Part of a small language model's weights.
Training: a variant of Muon for these matrices, 6339 steps.
Each number is 200 + 20 x the weight over its row's rms, rounded and kept within 0 to 999. Layers, rows and columns count from 0. The size before them is the row's rms in percent of the matrix's.

# layer 8 MLP down, 128x512, rms 0.0911, rows 0-50, columns 64-127
095,202,223,214,193,188,190,203,202,176,201,222,211,188,168,182,187,170,201,177,188,178,214,204,225,204,219,236,235,199,213,162,200,212,157,211,207,222,200,178,199,207,198,192,226,186,200,200,180,227,203,183,201,198,224,199,240,203,214,199,169,215,176,180,170
093,225,207,215,242,217,203,214,220,158,186,198,186,198,206,181,141,192,172,183,213,168,198,215,215,201,212,220,168,218,173,186,171,184,207,216,210,171,210,197,186,192,218,181,198,217,182,213,160,203,229,221,183,184,216,216,191,212,184,210,219,196,185,209,215
100,174,202,187,210,204,172,174,195,167,228,176,175,178,168,202,203,180,171,198,224,196,159,216,201,211,190,178,215,193,202,206,208,167,225,214,155,189,250,191,212,246,193,183,205,194,195,213,195,194,212,193,220,200,205,200,197,197,211,204,188,204,212,219,196
097,184,220,195,231,215,212,185,226,213,186,233,196,215,199,203,196,218,194,172,220,211,191,205,222,199,185,209,234,188,231,197,209,186,211,214,218,201,202,208,181,191,185,214,222,205,219,179,193,155,209,198,225,154,194,221,180,201,218,180,213,182,222,214,183
100,222,174,197,172,160,208,185,185,184,178,222,205,184,184,202,218,186,201,188,218,229,207,195,181,180,216,193,182,204,215,203,209,181,221,199,182,198,193,221,242,199,201,216,180,227,171,201,225,221,197,219,220,227,199,220,194,194,192,163,160,181,197,199,225
103,184,172,216,212,157,216,229,201,182,241,195,239,204,223,205,233,204,244,219,204,200,209,173,195,208,199,187,228,182,191,236,179,202,202,214,209,193,197,224,197,214,186,244,191,213,193,196,173,195,259,197,210,206,177,181,183,214,214,209,212,168,217,222,216
100,198,205,211,215,197,202,154,227,186,204,201,195,203,203,198,200,200,233,199,170,201,196,211,206,193,178,209,191,237,232,190,211,231,207,207,203,200,223,183,199,192,201,227,202,189,205,172,249,182,201,231,192,224,196,253,209,177,180,225,222,233,167,213,224
099,164,198,184,164,228,172,205,185,165,199,162,238,213,194,179,170,212,196,188,195,197,218,198,186,220,189,232,204,185,200,219,200,201,183,227,209,226,200,204,205,205,227,205,202,193,197,171,195,172,200,173,230,203,203,207,225,204,175,229,187,220,174,199,188
096,186,182,206,229,209,216,191,185,165,222,190,214,179,160,210,203,234,173,212,226,205,236,197,191,192,175,175,188,209,211,162,202,198,216,181,217,174,225,179,199,181,236,211,223,208,162,188,191,220,196,239,187,198,196,226,196,194,214,241,208,225,214,178,185
101,183,201,184,166,227,170,190,198,207,205,205,155,166,214,184,174,184,179,157,214,225,219,216,201,222,168,171,192,193,198,224,211,199,191,195,205,168,186,188,190,206,163,181,225,247,219,202,181,185,221,180,186,171,220,205,207,201,194,242,205,211,202,186,191
102,209,201,159,205,240,165,231,216,212,215,210,243,161,226,208,192,158,223,210,209,202,168,183,191,154,202,169,224,203,202,229,190,202,196,197,176,193,227,225,222,207,171,224,197,206,207,198,176,169,167,173,177,196,218,192,205,223,173,202,179,193,216,216,186
107,190,190,236,210,194,230,182,218,221,225,195,223,146,185,201,220,202,175,218,249,166,204,172,209,212,233,187,196,173,185,211,204,218,169,208,207,175,186,194,214,168,186,201,207,198,228,190,206,179,198,191,196,195,209,232,194,236,200,201,187,191,229,179,164
097,184,164,191,196,194,212,193,181,225,202,205,186,221,224,195,197,202,182,220,217,197,197,203,195,169,209,223,250,176,191,212,202,217,221,222,225,214,185,227,203,188,188,166,216,214,207,214,210,215,196,222,219,220,188,206,222,180,171,163,183,216,187,242,232
104,171,197,213,166,200,184,229,166,182,230,202,223,197,212,214,182,202,203,189,175,194,211,179,185,189,238,188,228,192,216,213,192,206,236,189,207,200,179,188,212,186,197,216,176,234,203,215,200,208,233,168,185,222,190,241,190,166,183,170,176,173,187,195,203
100,220,180,204,216,166,200,175,194,195,210,167,220,183,197,214,191,198,195,230,203,184,230,213,187,203,217,235,195,211,218,195,203,187,263,175,243,217,234,219,218,222,225,201,185,183,175,200,201,204,207,176,172,192,179,202,200,187,192,206,208,199,207,225,195
101,218,207,185,183,201,202,205,197,193,186,230,200,185,227,251,197,190,216,210,178,224,178,169,253,209,165,212,194,223,168,210,204,198,220,227,150,194,178,160,195,203,232,180,206,179,178,196,199,169,186,233,200,223,186,208,199,191,188,203,152,196,180,218,201
103,217,251,204,212,180,211,199,194,194,178,192,202,181,208,200,215,210,158,175,181,195,222,171,181,199,178,177,259,204,234,180,200,197,173,222,217,188,201,201,187,177,195,203,156,155,176,198,232,213,204,195,240,177,212,204,191,171,227,197,203,202,193,215,216
106,185,202,202,254,214,198,161,185,211,147,214,217,156,206,192,242,183,197,211,218,205,189,224,209,193,205,245,197,191,205,195,206,190,242,201,208,180,185,217,180,191,196,220,209,194,212,196,206,246,210,207,165,186,195,198,194,189,203,198,208,227,216,184,201
102,236,189,181,211,203,207,230,197,211,165,209,225,198,209,215,177,222,219,208,196,203,201,183,211,238,171,189,238,175,227,162,229,200,168,178,193,208,217,185,220,220,210,218,182,219,203,179,173,182,164,196,164,177,199,235,195,199,185,175,223,203,224,185,180
098,179,206,184,236,160,230,233,200,212,210,200,210,161,207,192,193,197,206,226,204,197,213,206,203,210,224,192,214,194,213,214,216,200,211,200,198,201,202,204,176,232,209,177,199,208,237,262,238,235,226,197,204,195,148,201,201,207,203,185,185,191,165,186,176
107,176,165,202,176,171,233,182,210,203,226,154,172,190,177,207,202,201,205,192,197,204,188,177,229,196,186,226,150,234,197,173,220,201,221,191,183,176,209,156,221,251,182,168,186,216,185,220,197,173,184,185,204,204,183,182,203,216,202,177,188,178,230,195,218
090,172,182,220,220,170,205,179,194,158,177,224,180,196,194,213,180,181,213,189,217,199,190,210,194,226,193,188,188,202,229,219,210,203,172,195,184,234,168,183,222,229,212,206,185,184,203,222,227,203,204,191,219,186,204,186,205,224,176,201,219,216,171,202,199
097,188,210,205,218,221,189,193,194,221,215,196,192,219,207,214,164,236,220,204,204,214,206,191,202,178,191,210,217,179,217,184,233,208,214,209,199,198,216,199,175,164,195,205,201,200,182,185,197,193,237,220,203,212,193,238,223,209,180,220,157,212,186,186,157
096,204,178,230,185,211,206,197,214,209,204,182,180,174,192,165,227,233,188,199,213,161,188,203,199,191,219,201,193,196,179,198,173,212,199,210,172,194,190,219,211,234,185,255,212,203,194,193,208,171,234,195,207,192,231,193,215,212,190,206,234,207,203,184,214
099,216,187,184,179,175,184,214,201,180,217,221,202,176,194,239,191,210,230,222,173,173,166,214,206,182,196,206,210,191,226,202,186,194,221,190,196,195,190,175,223,207,234,166,184,221,188,240,191,189,220,203,198,213,172,216,194,179,187,255,158,196,230,206,155
100,213,175,160,220,203,199,230,212,195,204,193,194,194,205,173,207,191,195,184,210,183,145,191,239,183,231,182,171,215,208,216,177,212,163,200,225,228,172,206,232,206,189,180,215,210,201,205,195,181,195,197,230,185,199,192,167,223,227,181,186,168,199,200,219
095,192,199,189,195,223,222,203,193,218,220,204,200,200,216,170,215,175,167,186,153,209,233,208,219,187,198,185,174,173,197,188,178,191,183,217,211,204,203,200,169,157,231,219,179,225,198,177,239,178,218,196,204,220,192,166,196,198,199,190,201,166,186,181,201
095,200,233,189,204,199,213,223,169,211,198,214,205,227,218,195,223,214,188,170,215,232,210,228,173,236,220,196,206,175,211,191,231,195,234,214,196,172,190,194,215,211,197,212,170,163,224,162,204,215,198,196,176,187,186,241,186,205,203,210,191,242,193,227,208
104,172,190,201,188,230,174,198,249,197,203,181,191,180,220,179,211,180,212,204,216,214,174,200,204,192,173,229,173,218,187,206,212,208,216,207,195,220,205,186,206,205,171,213,168,205,179,205,194,216,191,177,207,209,204,201,240,217,204,175,209,184,151,198,190
096,181,198,192,204,185,216,182,201,199,210,190,211,204,176,212,165,216,216,161,192,216,258,204,223,188,193,183,182,203,164,176,175,203,210,222,202,215,164,155,216,212,203,158,195,213,221,211,179,235,181,211,186,241,184,223,172,234,185,193,213,217,198,200,230
096,185,229,204,180,189,175,184,186,202,180,213,205,232,177,190,168,221,208,218,188,188,239,205,229,188,244,226,181,217,188,194,158,217,219,185,214,174,207,173,156,224,179,196,203,200,245,202,206,175,165,214,198,224,204,169,203,206,200,201,195,222,192,168,211
106,182,193,137,158,175,182,196,180,189,215,201,243,173,158,176,180,212,206,209,181,224,246,200,228,184,215,144,177,184,197,163,180,181,201,193,189,240,203,187,198,217,172,207,193,212,234,192,213,187,219,177,188,183,182,210,199,182,180,202,197,184,188,230,193
101,188,243,187,215,235,212,218,170,202,206,195,181,191,212,191,261,235,204,200,174,187,170,201,177,171,186,191,201,195,190,218,203,220,178,208,202,216,213,190,219,191,207,197,203,170,193,227,189,179,200,160,190,208,211,181,177,215,190,203,206,193,239,181,215
102,222,196,201,210,161,186,229,213,234,209,178,193,197,244,183,186,186,180,223,199,219,184,194,160,211,176,205,227,181,188,223,220,202,181,211,189,186,225,170,204,204,199,189,208,204,201,178,194,182,188,232,198,163,190,182,206,180,207,204,201,212,200,200,187
102,212,187,203,197,198,185,224,177,201,201,224,205,176,214,235,185,195,240,206,206,174,226,184,213,204,169,182,227,189,197,216,231,206,217,202,209,215,234,205,174,192,147,206,218,200,173,190,231,213,212,223,228,183,205,214,199,221,208,178,227,212,212,202,193
102,171,190,198,179,137,195,206,172,229,217,220,184,244,188,170,230,212,201,198,178,191,224,188,221,191,180,195,219,210,181,188,253,167,173,236,211,220,221,204,215,193,186,162,227,212,199,209,212,205,224,188,229,202,185,185,213,208,200,198,216,187,203,219,213
103,179,205,176,212,215,198,202,165,187,187,200,237,191,194,210,217,235,225,241,216,191,176,232,183,208,183,193,189,216,190,208,165,203,201,178,185,194,184,211,196,194,204,199,183,197,159,244,197,177,194,215,222,168,224,201,221,217,189,194,214,186,197,182,197
105,244,198,195,197,211,203,171,189,215,209,209,204,189,178,197,208,214,190,201,218,199,212,207,198,184,186,205,178,202,218,199,212,180,183,181,218,202,169,196,178,190,235,173,222,212,203,247,221,231,213,199,192,191,236,212,195,223,181,182,181,193,207,206,220
104,187,198,183,160,189,195,214,218,193,199,180,168,209,219,180,206,217,188,174,241,224,235,199,190,244,190,228,183,206,208,218,215,194,197,194,185,221,211,211,173,187,186,233,195,187,200,182,232,212,193,204,173,206,164,196,240,179,235,205,206,205,239,223,153
102,220,200,190,203,209,172,185,128,245,206,217,256,195,195,202,190,188,215,221,234,162,183,201,191,177,220,220,174,175,183,189,197,206,190,162,232,213,192,205,226,189,224,190,199,194,203,226,178,220,168,218,175,214,195,207,194,191,212,202,185,206,183,198,206
101,229,169,182,187,184,209,202,195,208,220,195,188,226,185,209,198,202,168,197,235,210,167,210,176,160,220,211,204,185,188,210,179,225,220,210,202,202,220,217,181,191,194,241,186,194,177,230,177,164,223,226,203,198,198,213,199,190,211,214,215,222,192,235,199
100,241,230,206,220,210,200,193,191,207,249,167,206,220,242,198,202,186,217,192,225,205,158,198,219,188,191,218,216,168,220,212,181,227,188,207,193,203,198,217,207,185,211,212,200,216,194,198,200,203,183,237,208,182,222,208,207,206,204,200,201,179,222,203,194
102,202,201,210,201,190,223,191,173,238,180,179,229,166,234,230,212,210,168,189,209,212,170,191,169,204,180,237,214,222,202,188,188,165,146,227,197,190,164,201,178,181,206,209,227,235,194,198,207,195,226,207,216,195,183,182,217,215,202,193,199,217,195,189,212
103,189,216,238,215,177,172,190,223,197,213,169,186,203,173,209,200,176,187,191,189,173,200,195,189,170,211,185,218,181,200,220,210,229,215,192,167,172,211,184,184,156,163,168,222,180,203,206,215,216,190,200,220,225,228,191,174,218,192,194,173,178,188,177,211
102,218,171,180,200,184,195,200,194,193,195,231,177,208,205,191,201,194,151,205,189,187,227,192,213,169,186,231,237,189,194,182,177,192,218,172,173,214,223,192,194,238,180,203,190,189,207,194,232,198,187,226,208,205,194,186,184,218,200,244,216,208,170,191,212
100,179,192,190,249,195,181,245,181,177,173,221,199,221,194,195,219,202,251,197,187,202,246,180,219,208,214,227,203,210,205,207,169,219,213,193,198,159,219,185,205,230,191,209,171,197,203,196,210,133,221,165,206,223,193,201,161,207,203,191,183,183,207,193,178
103,217,203,211,165,193,218,139,202,186,214,205,172,229,190,208,190,189,177,199,210,178,189,200,199,204,164,204,174,181,184,177,188,205,213,179,223,215,198,192,197,195,186,205,210,216,209,221,188,212,212,135,181,243,204,230,202,198,236,238,211,197,174,195,197
096,175,195,209,175,186,190,184,210,207,217,222,192,194,202,211,203,211,228,248,199,210,217,214,200,201,211,178,197,182,226,195,216,180,213,215,219,232,178,194,192,215,221,199,198,208,174,227,192,206,203,155,205,199,198,195,199,214,180,186,199,182,172,193,169
098,201,202,184,192,224,182,222,228,224,185,185,220,193,195,186,175,225,200,170,240,206,181,200,214,227,222,222,208,188,176,201,221,202,205,212,182,172,232,183,224,188,209,169,177,177,213,182,211,222,192,193,260,194,205,213,223,183,216,191,194,206,199,193,221
101,173,204,235,172,216,194,197,196,180,245,190,206,218,199,188,157,204,197,229,203,170,180,216,227,219,195,207,190,212,187,193,155,178,233,211,207,213,203,228,204,199,202,167,185,214,191,210,210,219,213,212,168,184,190,175,218,208,233,180,226,218,185,209,205
096,179,205,207,197,245,188,204,186,214,155,187,209,193,176,187,186,205,204,261,216,191,193,191,163,252,218,211,221,206,202,155,215,209,204,203,191,167,177,206,216,168,228,208,209,218,198,219,194,194,195,223,229,223,192,210,197,180,168,194,164,215,169,224,173